Weights of a small transformer language model.
Training: a variant of SOAP for these matrices, 106M tokens.
Each number is 500 + 25 x the weight over its row's rms, rounded and kept within 0 to 999. Layers, rows and columns count from 0. Numbers have three digits each. The size before them is the row's rms in percent of the matrix's.

# up: layer 9 MLP up, 256x64, rms 0.232, rows 124-223, columns 0-63
# down: layer 9 MLP down (transposed), 256x64, rms 0.246, rows 124-223, columns 0-63
up124 114:507476466464545494496493499485489451516511488474497438477430495473486488509538518493548469518487494515526500524495510485543510478496510531484509479514526490491496496472523528508445513541488508
down124 105:478502510420527522482527461468537505525465531467554493506485479516537504488497496469476480504514497494507522546500513539475480519531468508517514478491486480501506487484513483504468505548511539
up125 094:494546508472518520503488491465507470485512477455532508500564512464506537510480521508518452510533509508472564506529518484487482490484493505499467519462487507518510492509463538506491471542526529
down125 091:478558533519479505503510488483528492526499486530477494512502458533502511499560533489529509459450474506500514505463485531497478526500508475471527488517527480492503540538458484483476516497551491
up126 094:510533500482553490501519522476442530474461443509483497502504459526517495519466509476502494514488529523499531500522492512473504546517505487503489491491476556496491494465508461494510556527532523
down126 109:491514472517505530486493512497471491473487512480457520509514476515500474508453475491503504489499521526513512483498515527534565471525482520535499467479490493483540519450525457495580521511486518
up127 091:482543485512507470484486499514485477466492481547489492505526511535516480455444539540520487457510558472501509510508526529518486481468493492483516468513475474503496510512551459498509538508481518
down127 103:458509505481534486495543519484559500495473462528473519514481471502502499546480494538491492535498460521514522477469474501490513524528529456480518497429527499511510514489533494478512503533516513
up128 096:481508532506489505481513557545521498504477488529484499480472504499545504483481462501455526484504482484463488514533537487489503461504532492481513536540484543437496502508521490491523455482531516
down128 097:455537489538500527519516520468452543510515518535518554516480455501490506507502498522534501486508504499519495498474502492520480496506505474496489485522485534582509482505466509514517510556492469
up129 095:521511512529516492487537568492456497472485487476489475478509467499477478487541541478488510503495472490533494488520530532499451532494475507531526464509508470487480533543498486529482496514549482
down129 099:520524481519494481473464484524551461531490538455515521476476506518495504524473513447484563519493522490472500521517503505482545478480514448488510495529531522489496488492530524485508461509482483
up130 103:514509527505510494523542507503504517544491493504496511480462501463499528453515519479466447559495501530500478490467511528480499510546531502513505494492517521471530458527493523444533464516492521
down130 110:483474509511497511503499478514520555513488474501539513527477480498470464467497542482524527478500458503526492533493483498495533469486441512501469533494466513532515506563513523534508453497504483
up131 107:484527540493496489494504469484472512540486463493474446486500486503496503496512515503557518485542536510485522523523480525472465507555521482496487475481524477547477487510507448466504518486463527
down131 106:491484484472477478500507450522493455498499536511514526529497509520496512530491453532508493494485450556520512493467484482482549500495484486488524508503450484462529507495495448484524468453486513
up132 105:533508485509480464518538524487502553517486510516468460515482500508533461504497491535511515536486526537527501518481517464493495504527476482470495496451545503515455466534480482517465477517536475
down132 110:499499475522537456478501482516517494484512519464526564498481483451481478507549481481520519499485462534540547506523463507507485502517523449510513507495491518511491529475459514506479522473468506
up133 099:497546506514527462505524499523488501471534494571494521485459512502495504532520488493512484513487461509475526462505478497493483442497487500516492482523482500512475480427531548518495525511468509
down133 110:498498517498509483476477533480451487457501509520495522491537509512499489488501514478505557506538497476490476479495508475494481523536465566478481514473518464500524494496460517461438517518468478
up134 093:496467485483487504488479544490466466527532542495485493555515528517528525484494492518444515544511487511473529503514506479470488490508526492462518486481536547508457499486480496495477542544477497
down134 094:484500486505516529467525468480536516455517499555515475530483529526486502495526502451505526471553495544557504466488518497509517491470487485536514475506537493503518492513535524470493514511465511
up135 089:547549525451514502474499514482482484473530503448507470503542481506474502483560533513523503487532525484507540505508488498434489497507492517520514482474494509471486507510452505511479486516501537
down135 095:500502508513449505469504511500519466469475537488512492474519512484527506514479493514510530537500502499505468500501497509464567463472488491547548503548483504465494495488541456463514548517494485
up136 112:516499526452428521487452474520455485506535479529515467501492492501468506494522528546509502504520515495511480498521515544510496479539508484539467485482465519503483493482470519502473511496452471
down136 126:521546456523467527512490486525500489508534460533519465482481508505515500470511530538511519513516506479503498483460515500529483466561527498456479454527478502503515490509489484453471525483464513
up137 104:505529499497502491497484569484502510523517486482527455513521468497518499514492473487484512477524473490532487545522508498511468486524474520472478528526468474551529455506458494474546506496455478
down137 113:510490512474501485506480526491499531433500506516493481477479475477504500505436458487538515506521496476477517542437494485453511487496514475504496559519488512456521503506520478494517487513529538
up138 102:557488504501444523531474517514454507490485500523465459484480509500483494491502518503447527519507481500464512475520537497539485496555507498522502470523510446508492469521523480453502511510518510
down138 114:461514508496493462576487505446503496486508469477530478488509490498489519510508498470480503510511512509530498513435494485525529456489500559477525477483520492537505489524487543472490528515516470
up139 110:475494490484504476493504534517464513531462513503473492504466476493504479462476495501472503520525510523512453478493483584494468507552491557498474470498534485450503498501499516515531515515512518
down139 116:521522519477541498545525531527487528538482505517539481450473512507488559537516516503479515482439511540501467486485480503511479492505518535519505466514498497478528504474487483500464490480542490
up140 082:496522483493496496509465522521480517524517544495499478508508530491459521502471471472472483513503513474545527504509504553492519525490504465548499490523490515450489532509539534470460472517527444
down140 084:463465509490502502524467527511466495493498495504468506506535483466489489535497522490462471522534471526487479482492529483520516540511510490476507529476509558560477501540515481551486550510491499
up141 155:555526508497529513476469526490515475521533449495504457498487501551504507495470485471493507526497492514532485539507493489502474492528495546475552470520494476527503474506456486517504492498454546
down141 153:519520507501532460511517536487487550481493480564529480491448534509520520487482510467512533521481493516507497546536477514498453499534520502529510496499479491508509509516462483501453490542467518
up142 081:458470478531505521494521528505519458508577502501481436489512520539528527492495499491515523502513467470503524543505521481488454476482527481523513488517511514481500490536498512508491536510548505
down142 080:518505542487531477487512482538465496502458532421451526506503512501508476501478527503454491490522494533487510497494517492523495498445501521496498517504485503511484480497439533455517504480501535
up143 086:493503502503521489478524529507492500508527525502513510467527519530484543486495480548483497517526498504518472501458517478511496507520562491548465514434513547479500466501478507516458528456470500
down143 095:508460497471489532516517488462480504516486491490522458521512473514520502537456502450525505498432502519502535486523516514491556504508471524475516506542466479490540510527517529487482479490506536
up144 109:515485484488525465510479511492474490501482493471478421513506479528475482498523531544562486551516533488487509478502526464489505505522513524489495489505517492538453480459538495516470509520493515
down144 098:501530491507464523528507540486522513487505484519481503508516501494484476466490500465493553476476474503459499496526534498513460517507521505602492512492500488491501492543522500519443477502474515
up145 090:495489514507506478477494527528520479476513503458505480492555491459430470513530475500518546496518476516513495501510488480491533502504546536556473527544489489506506538475497520484460488511510516
down145 083:532510526542488477519496493477452442491506506502517508475544495532465461490494510483474510481494490488494513488444506484532459482493503493491506496518499474505492454502568525495462501545526477
up146 095:488499495467505476505481512489450505470518518511490501527524507452466476463486482538447518529549477506520474486471520523478509518496451530514458499477510504513490520542487497523518521463465464
down146 084:532494522488481503538490482507503475527495514472481493533528496498549530491455494456461503468503532508506525436554520465494504484475504515511524490505492544526485489498468529516528519500524451
up147 099:479532512421484498461538496496524510491495489483502495518508469457536452494519497505494496488496535491459494477449493495506495511481518463547505542524481499489509517534551516506500481478531481
down147 078:465472471504519502491494505468450522513493480528509496477453524481432516515450494534529526498500470490508498538513482514537476512507502510463532491475475525521506552480531539513492512490527496
up148 092:468512487510513474464521496513451492491495512515459465532513538495532464480492487504547482515493476529519533521531534498486484514499536496499488510477472460452494462516492524520432486477518511
down148 110:518472467502491497481492467503503545476517473484498461521555460509517472512515517487459464490494504495513531453534511493553473515492553489521498505526517527464523536504477492508533535471513505
up149 092:494495514523462478468471517493526484509488531507518501503499527490493493501534503512495501498524504428456499518483533483502505508479490504495463533508530547537473545501441458528485473522509447
down149 089:463463470495452493466482502487491450493505514418483481539494514474540487519488509513501495532468513538477514487509523484518478470496522521519547497456476515533490526498512495504500520503527526
up150 099:513520452493492528490449498515524485517489483529491480495498505490490540502505500512510486487538486479479453496523553464546505454502495551501500501464532507511455485515488513479472454539516463
down150 111:464535511481465548512529513509491454491494523484519506547534514535499500499538497500525502493493497511431511478497471488485492492542499500481536541519483519509528537462489482497505480476438502
up151 099:492528487461518523497548498507489471515485468509500542470487507480512503505493478518495480529530525534486481562516538491496528513488550485482527435487509496502442462499502481516473509484510463
down151 106:496489466521528488466518489531515492468517452485510518564518507464484480528554523466515479477539522483499522507510481489529500506513475501519513513496528500496542525497521510579506518487474515
up152 104:561532506503474500489496528520538502491502519538523478497479514473514492503488509546497472492532533527507464520506504465468500440493505496467519460490570458514517503496461516521477500500494483
down152 116:495490507488472506522490486524505460487546508526477506466533476501480554475488499524495473477482514490525548482487466475517517496493476471452559533491513513448507503472513517523494497560502486
up153 088:447480531512494506477489505489476523475528505455469471517500516498498512507535461515501494518490514500505520518491501514502458566531486499472467510560499527514546516544502453534488533492490486
down153 078:485478505523487539509505480486543496531500485502503561522520501542490489459512512494503561463476491474493503501510470506500527518519451500486520493513478502494514466464456516493544510550547476
up154 101:461500511501504497483542527500517546530511450487511497497497493486484526469484496550480497520486549468515444480498540464490485479517511542504492445487461475526542520488491476493514528492483500
down154 109:497454535493467525469474491501495514451485500516492476539474521490495467492478550546490507501472513486471498444505455504543529499508519519495478483523511498487499486517487561486474516541485479
up155 100:479521498522510518456491527509485495531510466522519520471510518515508486521494482506485503533469483491496483498453544529483435507523569496458523506496515539485512515498475475496541454473528501
down155 105:527486495524527454509445469482485501488510503514506563520526504478510498476465509541530481458506517480482508491499508478541454512520495508514507486536536504479514528500471521498503486424513510
up156 100:459489490488484473513521481489528515464454521525483506528487489559493495527500492485536502497513478510464501520489519480448526521540527466448497475522511497568493495515484496511485483469473534
down156 074:532517509506504530489499505517466517510490484499505488448552491492531499476507484496519491532502547469527470509478532519491497459490465531517465519510514485484513463498517496486494571426489503
up157 115:508528473532539514468491492468509501495502541550510523484514506514553507514490484484534451501481530548506522490474512510496458525487457479518481465482492491504506506462438521478486528529507490
down157 097:490491533510524451483481477405512487488521515480541456494528470493528507539452458495518479498475514504505529511484494492529493477507464525507488486520513494496510497521487505505477524513518450
up158 111:486541513513491506482449495548501530506517530511462494467495454484452506475536511496511543523513485488493534470497514463506488482503520524491498496469496455522462524511512480468486457510556509
down158 130:514484492502481489508548523446521502468506532506542473500493505501511490498490442527546506514488497464532495564493507512474549489507484474525540480500544474470515489503462534520511520513494506
up159 102:506509500505489496532498517491480507493487503523474513506479476475519499512437487510517552563503508459529504538505491483470513489484498492554512509448465509483467527506449520506509482468457535
down159 087:471485571480492506491513493493462478490506453491462483535551484554493493492485498515513530468509538466517497488503530474497502517560478515500508515492539525515489522511529538515502512480469523
up160 098:540492526526486474491532500544470530514515489506518504526494484482444521492487462479506495481494479522533485489492488536489533514499492518515497480498448524465507516461508515528418539528497489
down160 097:499463519474536437532539455502498505477515532446514518483477509525538498463483509498532522546511536511467520481553510483526485481516486510507538512479482489494497508500551505518490495508500491
up161 092:499535501466511497472505492498466496517511517496464513520536473505472547478481551526445514550513499497530491512518496531489503522500432511520512450499507479518441491529490500518488524519502519
down161 103:486512528508474545505490492443466501531526485456486521535496516524483501510507520509503519492471472472513498521493492451516500507486509485448486472454491529561554505518522517494471492496528536
up162 107:524494491532511480467509546514493504526519453506516513530516465546535542514475532530518522511513517466451512485485524496506441514499496503510435480487522465497498476477501482462516492489483484
down162 106:522473459490494526509462529548529535475491490488516539507492515505501501486513481498510505519554554436502500509505527502523458492465517450512490489474505530494539544514522499519524513484509521
up163 103:505493468475502527511481488536489511487493482516543529530509491478511533507532503522509474553472537494483490452464512481455511507499492498475484478502478488503498483559501582485492498535521526
down163 091:512527511529489480519502505477469543485483509533514526449475477496512547496474500564522525472556532507502508519492526514492522487529501461517551531542509488477522519500520510489529509525487480
up164 097:510491504501485485481519497556520513482529529489520477502465507486460470501483507509503511576504461520502502509494536552508533452508479500507500476450479529491542532477496517529528466525507499
down164 110:471508489503521516501482484492501508520509497559507479528476494482534506516503522501524490496503571473519463486489509476484443494476519487484481508457512518503507477481471559518451528557525507
up165 086:464480527491532527497519497449489496531486527527524466457528475547482507484512469529479503453521485484486518519447508523486456545482475502506505486519499518527526524476511511471527491514526531
down165 090:548477463487480503493463509511503481494477460551496496485533519495499505511557467523539540506505497497539477485527486522544476446490462533473503506499501510504525522475475491464524519505507467
up166 101:565517485468503453494520504488498468496500528494483509524500515476518467490529472549492497437486485491532514524547505504518483497461514486525521541504478500504512471486445508533509533516475475
down166 097:469492470524481515484511488533507505490506538477477536515521511511486502543503507512500557524521513457487525552475478467482497508489495553554491457532521489470480527500488471470455476509492501
up167 098:515518533506456495492498545468460512505488512536528497498504467523537560486508504491465466477492478497434531489472540536516482497506507525502523527493477514486482523495464472474517484517460493
down167 111:489491485532475564482521510544491514478501469505476508510514477486514508455481482519515516507529472531477504471530509516494472536496440529533484487486472476496480556520512456500499511473460479
up168 114:501528570508519459483530457533492500468480468501521504493512493458475461489473498498516544538501515518521483504480494510496482476518506520458470505491473472531510537526469506519538497526454495
down168 131:544484488485552499485484486537486501472497501543472545528511496495521480465502493503481496532514486506516463505487471501522562505479459508526536490528489504442476512469480513490524503559509485
up169 095:526520504513495494505474492504494526535559503497535472490496486484490465523516518482501462494487486483525500510470556502490452496500513511542527560496449517489509471521468563466473501494493496
down169 088:523496550508517483482488491469500496491480520443475503485493561484459455453496534491506514496495536541466474523503521497510478493492475497510460491481516530532513474516472548459494493495512529
up170 081:479511511514480521515525522540509490465479506486507477514501483496471522526538515518481473495468515500514522521498480514463503486510481497564463463506496518530426550448472508505544486513505497
down170 082:508476599458528507493481510527532491477491494512508482480525528547549470472513508540511525530534502497484501476513501481493481524449508471500509499500512506498500477519482546508494527514504514
up171 097:477503457511514470512503519495441478499519484463534504543466493474543427457535505516493480498492500453508540513466493486518488503496501516511473474546504505525526494504514490491531499524486523
down171 088:464479532499435527456508534521507485489494468483507515476496511504507509511482464508546528529483484505549510524468499528486528505537489507483530487433512488512506495472470496490490560502513482
up172 108:457508520522508512472465495544542542532508496490451504449471480484492521497523508525505465515515484492529498472527493542480466511537558477464517511485487500489501512502502515501538489496449512
down172 110:512473486506415514507505510491552498477522490500523497510483447520515453490510474546445520504509479502527487486526518487508468480506527479505501501513491536477526533503510488523511536461497536
up173 096:481484494452448542480526514492468540518501539491467467530533518465475473476522485487517484496439503511541535490498470551515499490518533505479488525502510501515491507523527478485501517522489530
down173 096:533522518518564454493496465511533512479488483450513510474509532517520509539515557530475474463521505545487488539484488491477477520495472542525507504518460499509496494519531509528494506480494500
up174 107:517514539506562515473491486536486484479508530508468516524510537557501490505467509529491486517489504453506529536496502489487494476499470481480467483528493485511496450493479496488495435492461460
down174 097:492552495499518492479478457514558493527505551515500520505487534541456484491506510457532497532477522528504481528503482481517474512468517466536511481488472489512468524520544464485499526479483508
up175 087:523514491464472488489512578477490520475459505491524491495466513517512537495468499496487473514480500470547492510486486519526500521504511547582475495487501479503542475501512513497515461482514521
down175 090:502508507483493490547513482471488478462524483522460488535481496472500481475513528491501521515463452550472481453506504500499522516465504506501522515536517501430529502497528491524488453490508546
up176 116:491512476457508528457529474531494514509439492503486469534506540498498504482516523519481471490460470466489550497509529509499496487517529483477498519503510528458508535505479472564479528514515527
down176 133:542499476497518487513514477514492504476503513467510515503477481535550484503473518495518520473482492463505503479513521501531465481534505492528542488500444455478481456522530500499470548471562500
up177 103:514489520484538511470485495520532507478542535487532514534484474514480522445522443512499526486514525489451513523517490506486502506513541470488477486491545510513550527460524514505498460495465504
down177 098:532493518510457487498481483539447435478514534540490493504532479487486489484500508499492476524481489476508484499457502497477536482498494487502517505527501480477545502515482516484487526419478458
up178 093:478507547533470518472529519477445483500536511535431513508528474527463489468476521497475514492513514546500510513495498518525470497527496479533509497485520506475484500477471466497521460477526473
down178 087:481485515504497474513500476495492528534464549476535499523505513530540433479486499478458463553475504516490488523514467517469491489477518482517480493523510496540516450497523516485537473525495476
up179 093:510512476477509515492497520526480492515489486521524463510463472512496492495520511518554480520538465497549497465499493459506477476519449488461514548524500495490515459545492544539516470487524483
down179 087:461511541508499514494506464477515484480476496469514495520510487528499512536506525536498495515542531487454491479489458473512485533479550494516482465514477499518520488519492537469513485428487454
up180 095:504510528514476532463526546500509482523490507499516500468506504480523533551486505490503463495491454510494506520542504490472469575518487480534517498481447525479481515551478491495489506484502541
down180 097:496498464512519479501510528496521507500515508488505519504477514511525483442527460529444506537538537514542476511497457490477440483514505492519476504473472528531486481490483510527449518466509484
up181 112:514537506523537517524476513503480496518507533505482489500499487477470506492487485492451527468552526504507566491483509518507481486504516505492480534493558508523464473522549531437473491519501495
down181 121:459498529495518535502515509498508515464476487469516529544502471569489475475520520483472496454558515496486515490497475491534489512486509521491485520470479490480488468554518550467497501522489493
up182 094:527497507468471469499517494545476507522515499481484479511459472469450494498510525502471512499564526482493506519504489511487483528482513504549440523504446499507512544510463499529517488458494496
down182 091:497508487527495517487497476494519496515517524499489499476516499526496528523469464486517496479511564472529459446516476525504461516498475543526462488527492506454541479482511535507466500536549517
up183 098:497508489506501475471525481509502532475501478467521490513539442526478499507506505523505508503494512511492475521568538516495503533494476529477470514495519531494517433478512533522443454512506474
down183 097:495498517529460507505529483501480516494464546556491510503552509518492461499516517459501471487533480492514451518557509502542483504471497502491512564473516487455476487497501488513479496522503479
up184 095:542506534489495474493510498511491469517501507441523548508509525523501515499479493532471501528501501475484499523496494493509489488475506485497484551499497444489518471549540505531450448530454480
down184 092:513528486495498517475537540493481493512508472491504500504526508493474519465532516482539507501504541494491499511523487574509512484537498501517473477501491536535452493469503455464563483469532487
up185 107:551544528502493527473495514458480455546538506477474511467482500507520507514502491509516484512542526500451476535516545517473520499524548496486498501514545506510481496485486512483531450510514516
down185 098:494479478540552478487516490515514449485506508533508525489500513481521537475503502558511476494491504494503495503521484489517472488501460501552511493525480475479516497533520526522468537423537501
up186 095:485521516491492483468477472542468484524495525505472526493521498509543464444467480539466493509487530559514492469522529530516481502520478518503545510518459478501467488512527457525504513499508493
down186 096:472478512542560472537458544491539488489524528533477524486518529498481494518511510512492508511527490475492515506505456523485476475500484523482499515496517534532512518545457504514473459546524499
up187 113:523485460548461533482461502503499510529526470516476514507516489478457478475515518501507442537483516506507475478496508479511515505507486492526519541527520501511485416492480514496482465502510539
down187 095:504475503517528518516495531456527500473495499496537493468522521503467521500506503542447479508498542503484535485508546499506460504499476552470473485530499454501512482477541458459504530524490512
up188 105:467492494424485540499500496527475489514552490520539511513528494505488516480521466527533494508521552516500498517494463508499481466470498460521505471498493480524478476460502542550501504512524486
down188 087:511497486472529449544473510514545486497510487523509456466522494467525521524485495532492543500490491486543490490521518488516542508495483461467553485531471477516502531525461513524523494485534507
up189 103:474514497498459536484484502441511531512526444502520461505520479480500459485495500508522505466521482503509564505518517473529511513481506459494502515535494517516500469494482516500495575522470499
down189 093:476495507529491497487470518519497504531477499460502525518485511473492497533493541471528488515446539534495461529536534489467450523491456476517487503507492491522524484494523535531450460481486515
up190 108:472519520478486490470487505501450476462490491506489492497507474479527480475505540524475499503521492508505535529530547469464474512479531527500519481573463454534476492510495485523502515471517534
down190 111:521498498495492473525519539516497482494477456492477504499520493478470445511473514537517532533485493504463525526509526505520523512523475485550462492505496504433496511541487518467466506441499508
up191 109:486528519531533479474533515510499553538507514532536517498456486520538495473478478493525472475475499516549514498528493524475513517518515471452515472507477495463498462504493550527528472513493490
down191 123:508523531518497478520428479516557501505461521501483507514571501499503555530503501474456509510486453480538524501459486492499499517538487544496471510497481492485508503508478503488498511515502481
up192 088:496537496528549479461473526512483532479491552524508499542466529512532501510503479493509468526535491529508517482513488494472514517492489487478477483535442481540509507510488510544438512476511495
down192 099:487496510487468509526478441553519464505505480562484514474516490464506478497482518500490509488462477499474488518477494512504522466483437491481513469513482477455527473543497501509539502496537495
up193 102:512541482523479475503481524505494511446504505504479470465520510465522407502474481489511516538528516507486512515507473517476509484504519485517523473531535477521501501517466526528524511501526550
down193 098:478519510485456520475517496494483493499484530515507470537509489535498498508512503522478500512502486509427522466519513470516495542490493557454461487479514488516472470521531535516459476534535520
up194 110:521511512470518486480514527535472497492522541467505489487527503456483503470504500521478450480518580546489501468527497508536511504472533525516510505502454483464500496487496520472505468514516460
down194 102:522470483514532486511476528488511466505527496562438535497496499505498524527524532533474510534492480502526495465489500511496531502475502508427511472485477489514530522538501496541515544508495500
up195 094:500505507475486477499526516456494529490538478498499531494540481558519506506459467471507486482513475502495519465509494514480457534534538521495471508520553516503511485496483470520474548502446521
down195 096:534552496508528468510495528520497450491495488514504520504540535479482536538542494502511518519510494499503474472506505505506505437478453476507518473492503543539480498509460510449509513536513525
up196 099:518500528510513490469497548452490516516522454526495493515497496537481481488489481508481505519455486466504507484458556484475501531540473540538510523510499506520467499473473470451473513482534512
down196 115:483477507491467548488500495517480504541459473535538556521504502507512500506500471478519518483523484530482510475466484562508517510507469535502481508519500535467463543491521500464522481484475463
up197 096:518495487472525516507477533504493465524533481437482494483483460543526463495526505499503480535505465509488507532482521535482492465472533510480504541504532463486466510531500505543468462512506524
down197 100:466539506504490503506525478503524501541491483484517519483493525457492522527474494523528502483495507529573509520488451465532549513483455557503507494527493529502515495480517538510533479478512505
up198 093:501511512527439494492563524495489459483503469506480503512510504465509482496477463505507495542484518457485497515528525512506527522510522521479530501473450508482527511532514464538539481476468538
down198 087:475529489509497501483489506510500487500513483528537447504556479512466506494504478526546501500509509480484525480433467472471492531495503450500516519483535457461533463491504514469463510488476506
up199 092:493485512501523541524506513516489507504531489492513534514477545467491471506465458486508548491489484498469519525515543503536523525493529492511517527562494497516483494503512481471447434503477526
down199 091:466482520509540521534460514477493499492540474549527519480482496509542466524455502514519563469464519534472481494530522536499512532516504503475499496482506466503485514527488498522496480467489471
up200 097:519524461503499492508503503468476453466499457486480489506513478501525527464473503493556498535497521519517475533487523500543496488469516520509516471438479484525458494494489463518467537502502543
down200 079:478493509514503499498489540509522498519462467529512517471470525503503491499472542522449535483526499481473511480526463496488517462477491500485463465479496503467544471482477486470503459522467437
up201 102:480487528492518506492506511518496496439498524493499502481525455462492476533474533496515454461541520491484495499491530482485538497523526512471529535524511441479538484527516517511460521466470493
down201 070:518498485499495517506489480492506465517508524476528531518519474502491487462484512460553510511505501522512522491449478499455506464525507450507489499554509531549476551524506513504467523446511501
up202 089:473478499565519505457473499505486490489511447487523527519453497508479483451486494493520504526479495433517467486481490537509507501493494470495458514518514483471545491529472481520529466497505498
down202 092:489465532560484471499492511469509493484491507437480500516467504470559529496526511498529486471503517516473498502548493489498498507510499525506496535491503523493453511530460459480449467487521503
up203 102:522549456538471503474485525531509481477493484513498502416470448470515484516486495525509518525496477553488492497505519533531520504499461510458494492481514514495481500511547509495490518517501524
down203 108:513513503525471520500472502530520488484475531499503509495470514482519487481468529535491464488515529472467508529486472557508500415543516445537476524469516508517488539504500506511491501491500495
up204 093:493452508496504456491508521476464524507517519502525479520483531467470507516500487487524496507528481517464547499453479539491516505522511462486540533484540467523571528485523499501497517536496499
down204 076:517504479521498467489468469535543484470549492492480499514496509517525480529458498490481497514492491499529498517479536481538472506498498505501478502496492487484484484546507496473522463408543535
up205 096:543488538489542513490506524492543495538474519500530499483455485499519502509476511526470474500495468523506474499517515521430499522503533509507456453467517499467488478492520510488522467522538465
down205 101:484459442482501525510478522486483495493529488510470522485516485467494494510519482515503481517499524505520531524493473568490525498526501516544469494494519494467452554506516506569490511521477524
up206 091:507510477504466505477489519499504535521469512473519484496532525508509473498539450503503497504489496479461489463510508506549470501497507507467520504556467523574499484563483483508492476518472469
down206 085:464481473517501486485497469490514483491559497471488547481461495474477532530488515518516470499516498522458495490522449472491512490538487508491533535527527565509553492509500538492506520506488504
up207 085:541509506536488460503523458489503543529527510486529505528453483465496538536478481503484503527511497450485528493560470482500535503513528499493487498524510463525521473478475514484461501479478515
down207 075:497478490465503516496494496514493527518484542531485538460519441477521519497542496538518474552516517525509510486474479479524454508493479523496508438504493522478547513523537506519515511468496480
up208 107:525545497483507482491524514473510474490540480499526478463487528512523489488528455458485448521495463491495486556536489464520486510507502500498492446541509475495524476489494514465483471501538472
down208 114:507465471492455487499480492521464508527492496494499461514494489507507524535497465482507492426527503530480495496545513421465508498504485494497523474493493465505491521522481487466481541499453499
up209 100:480517490460491506475526491484512505488507602481501468473474514474505535503512523526507505536483518461515504479495502515482493521534460475463487524498476534554498517514527486523468493508497523
down209 097:526547531473496494502513499507512510489505504438477513517517532475468488514514534493479475519503479480450506521524509506531569508540447502502495536478489480454499525510453475504517497500522488
up210 100:499537468518489509453521601480464489461495516496564473491504534484518474500530522505521488515488493501463464514525509493500486501512496502502527523508486537493497531504498471489472508505485469
down210 121:518511523510498492557502474508462502501520514558519488505533482462520507500502476501481509464501534519477463473550536499504524466515502518502434516499497486477485524491480474508516530544547481
up211 100:518533516496515471484497487486495519517493488497500449491512497523494517505534476512502499488520492445459511488544508534465522462492518475460482535482523480470470459505432542539533483503506485
down211 101:513513500491554520534536514475465473468492478540494538493521481489476499456501517457546490510478483542476512492476497474485514492513471483515555487476471519521496514501547511488539523481500537
up212 099:493510507505492500508436545527508517509516512500537480501456503531545509470507473500515507484494486484506464492515531495507467494539455533494511455478476512453451513485533504555502508513466496
down212 089:476512491529451538477540480499516479508514507457533471510489528573500497462472465435520493462526496488458502502493495487517496525480495478492504515513507495484443489487488506467508495519500521
up213 104:502483509492488488495526480529495499522472456536502505473476493457496493482519475470567493490495522489453512492511552487518520519513504458509522496544513528474472461483549488502480471516547524
down213 116:512503473476491484468492460492524456550529513454512514487473508516484522469523500508515490467459540516504510532472472508498536493476493455546508465508514465514496494494484540460536477531507516
up214 085:527468462508541493487495517519487493488507477493497485511553494491474499510474475552529542461450489520496521451480537513474499505482510491537500476458493489502550498550500479516539483495484515
down214 085:502537565479498479478495459480477521474440509562483499510513505493526491500500546516484502487501506492529508491468518488472495485475452490519509488521515533491520527461521515513544455487514529
up215 091:476501503511477555497500503503524479485477515539459479490509548471502518535565434517495509478545503515465473523497499536472488513499512525524478459503513484540483485499501479466482509504511521
down215 083:502486464477443523512530477490502497460495520500499515481481482515525521491517508573504502535484516475527543537498531469503478477545511490500497470530504471516517474498505537467523522475467460
up216 094:523562511495499550483524447544502461462513489486530463449494521494507510486511503487503454478499489481499501515514539523475484493482472459512536534513519494497517494491517539493540509530486480
down216 104:459483505493504473513513457481483523497488486545474498489493477490501464483524498452491481479504489529468491527503490563495514591489464548502485490515496498480504509462519502535522484507474494
up217 119:498498515513467533433515504501476529498461468545475519487524487487503470492513480510503509535480498515516472534513529550510453497517517570512494470519495472511481505463514474525463491481488501
down217 142:482539484534453497480486519503489520510480495493482526533531502501504470495520509473522529541510524455539499513508533498531424503509510516498525482522522502474499513457459453473466484514494528
up218 103:487527496477533486488499470464498506601539502474493531476500477500496487507494517488503504487467505486522547525494489566490498523512509475491475520502516490486479498468513479539482533534514530
down218 098:483485517493541517538516507497480512500454466483539515529483481454491468469511516498498462466527476480472523487468493503508527523471497504508502534482504491508523575516519517528498533455500545
up219 102:512490522530481502523477459516478557500484449507463507534469450479494531515469473493481493506537498531489492472516509490500481478551477479489518545497526518525471466496511515503472523533470521
down219 105:483493556543469499460529503444501492495452536502493514480533485493497461459450535494515489496508516457490483494462496505515533514512520522478525511486527529490469522520497522531500459499511486
up220 118:524489519482522463489490505525497495565524546484551463505514503450519461499461510512482519511505529518497523485477500491488436453511497493522506498484468512514474453498487507516497522521510459
down220 123:528494505532483523498478522524465503496529488461485484490497515477500485519471516558480477473517475501535507521512489508502498517516558473527497522454538511515473443477478513439502492463496473
up221 098:470505479448496458496490512509518536494497467557518489518487495522580481491456474472526506471503529532523496538502507488497515513510453498499491468499521495543464471489515484484506495514518470
down221 094:542454509497507546519481530518490513501472466519542530521500506541502531477501491526493436486522518495513505491493521494522499496497479474472521512477508487478503495517545550536445534489533478
up222 103:507471518487530498497524494492512506521502503521566540521511485492494490486508468493508471496493476497512478530536466441502496473497494528481556492523450526563494451488496505510484454506478515
down222 089:490499473499530535499479528523524542484526525504528488536489447589503470513487498493496472463498473509462507491521510545503500490510491495519494533488485477449516488503495465487500509530488540
up223 093:534534476481496500520447503546531499461510454494512481480500522486527514535516502514488452515483537468510527508539503499451534495504540487487540494474486535507486528515493516495465508526489540
down223 091:489545496519530518504491525490520466463440536490468500482442463508495526530525468484521525507481531533514493486484480528503499496541528488487488463493542505471543512513510495470471464508496489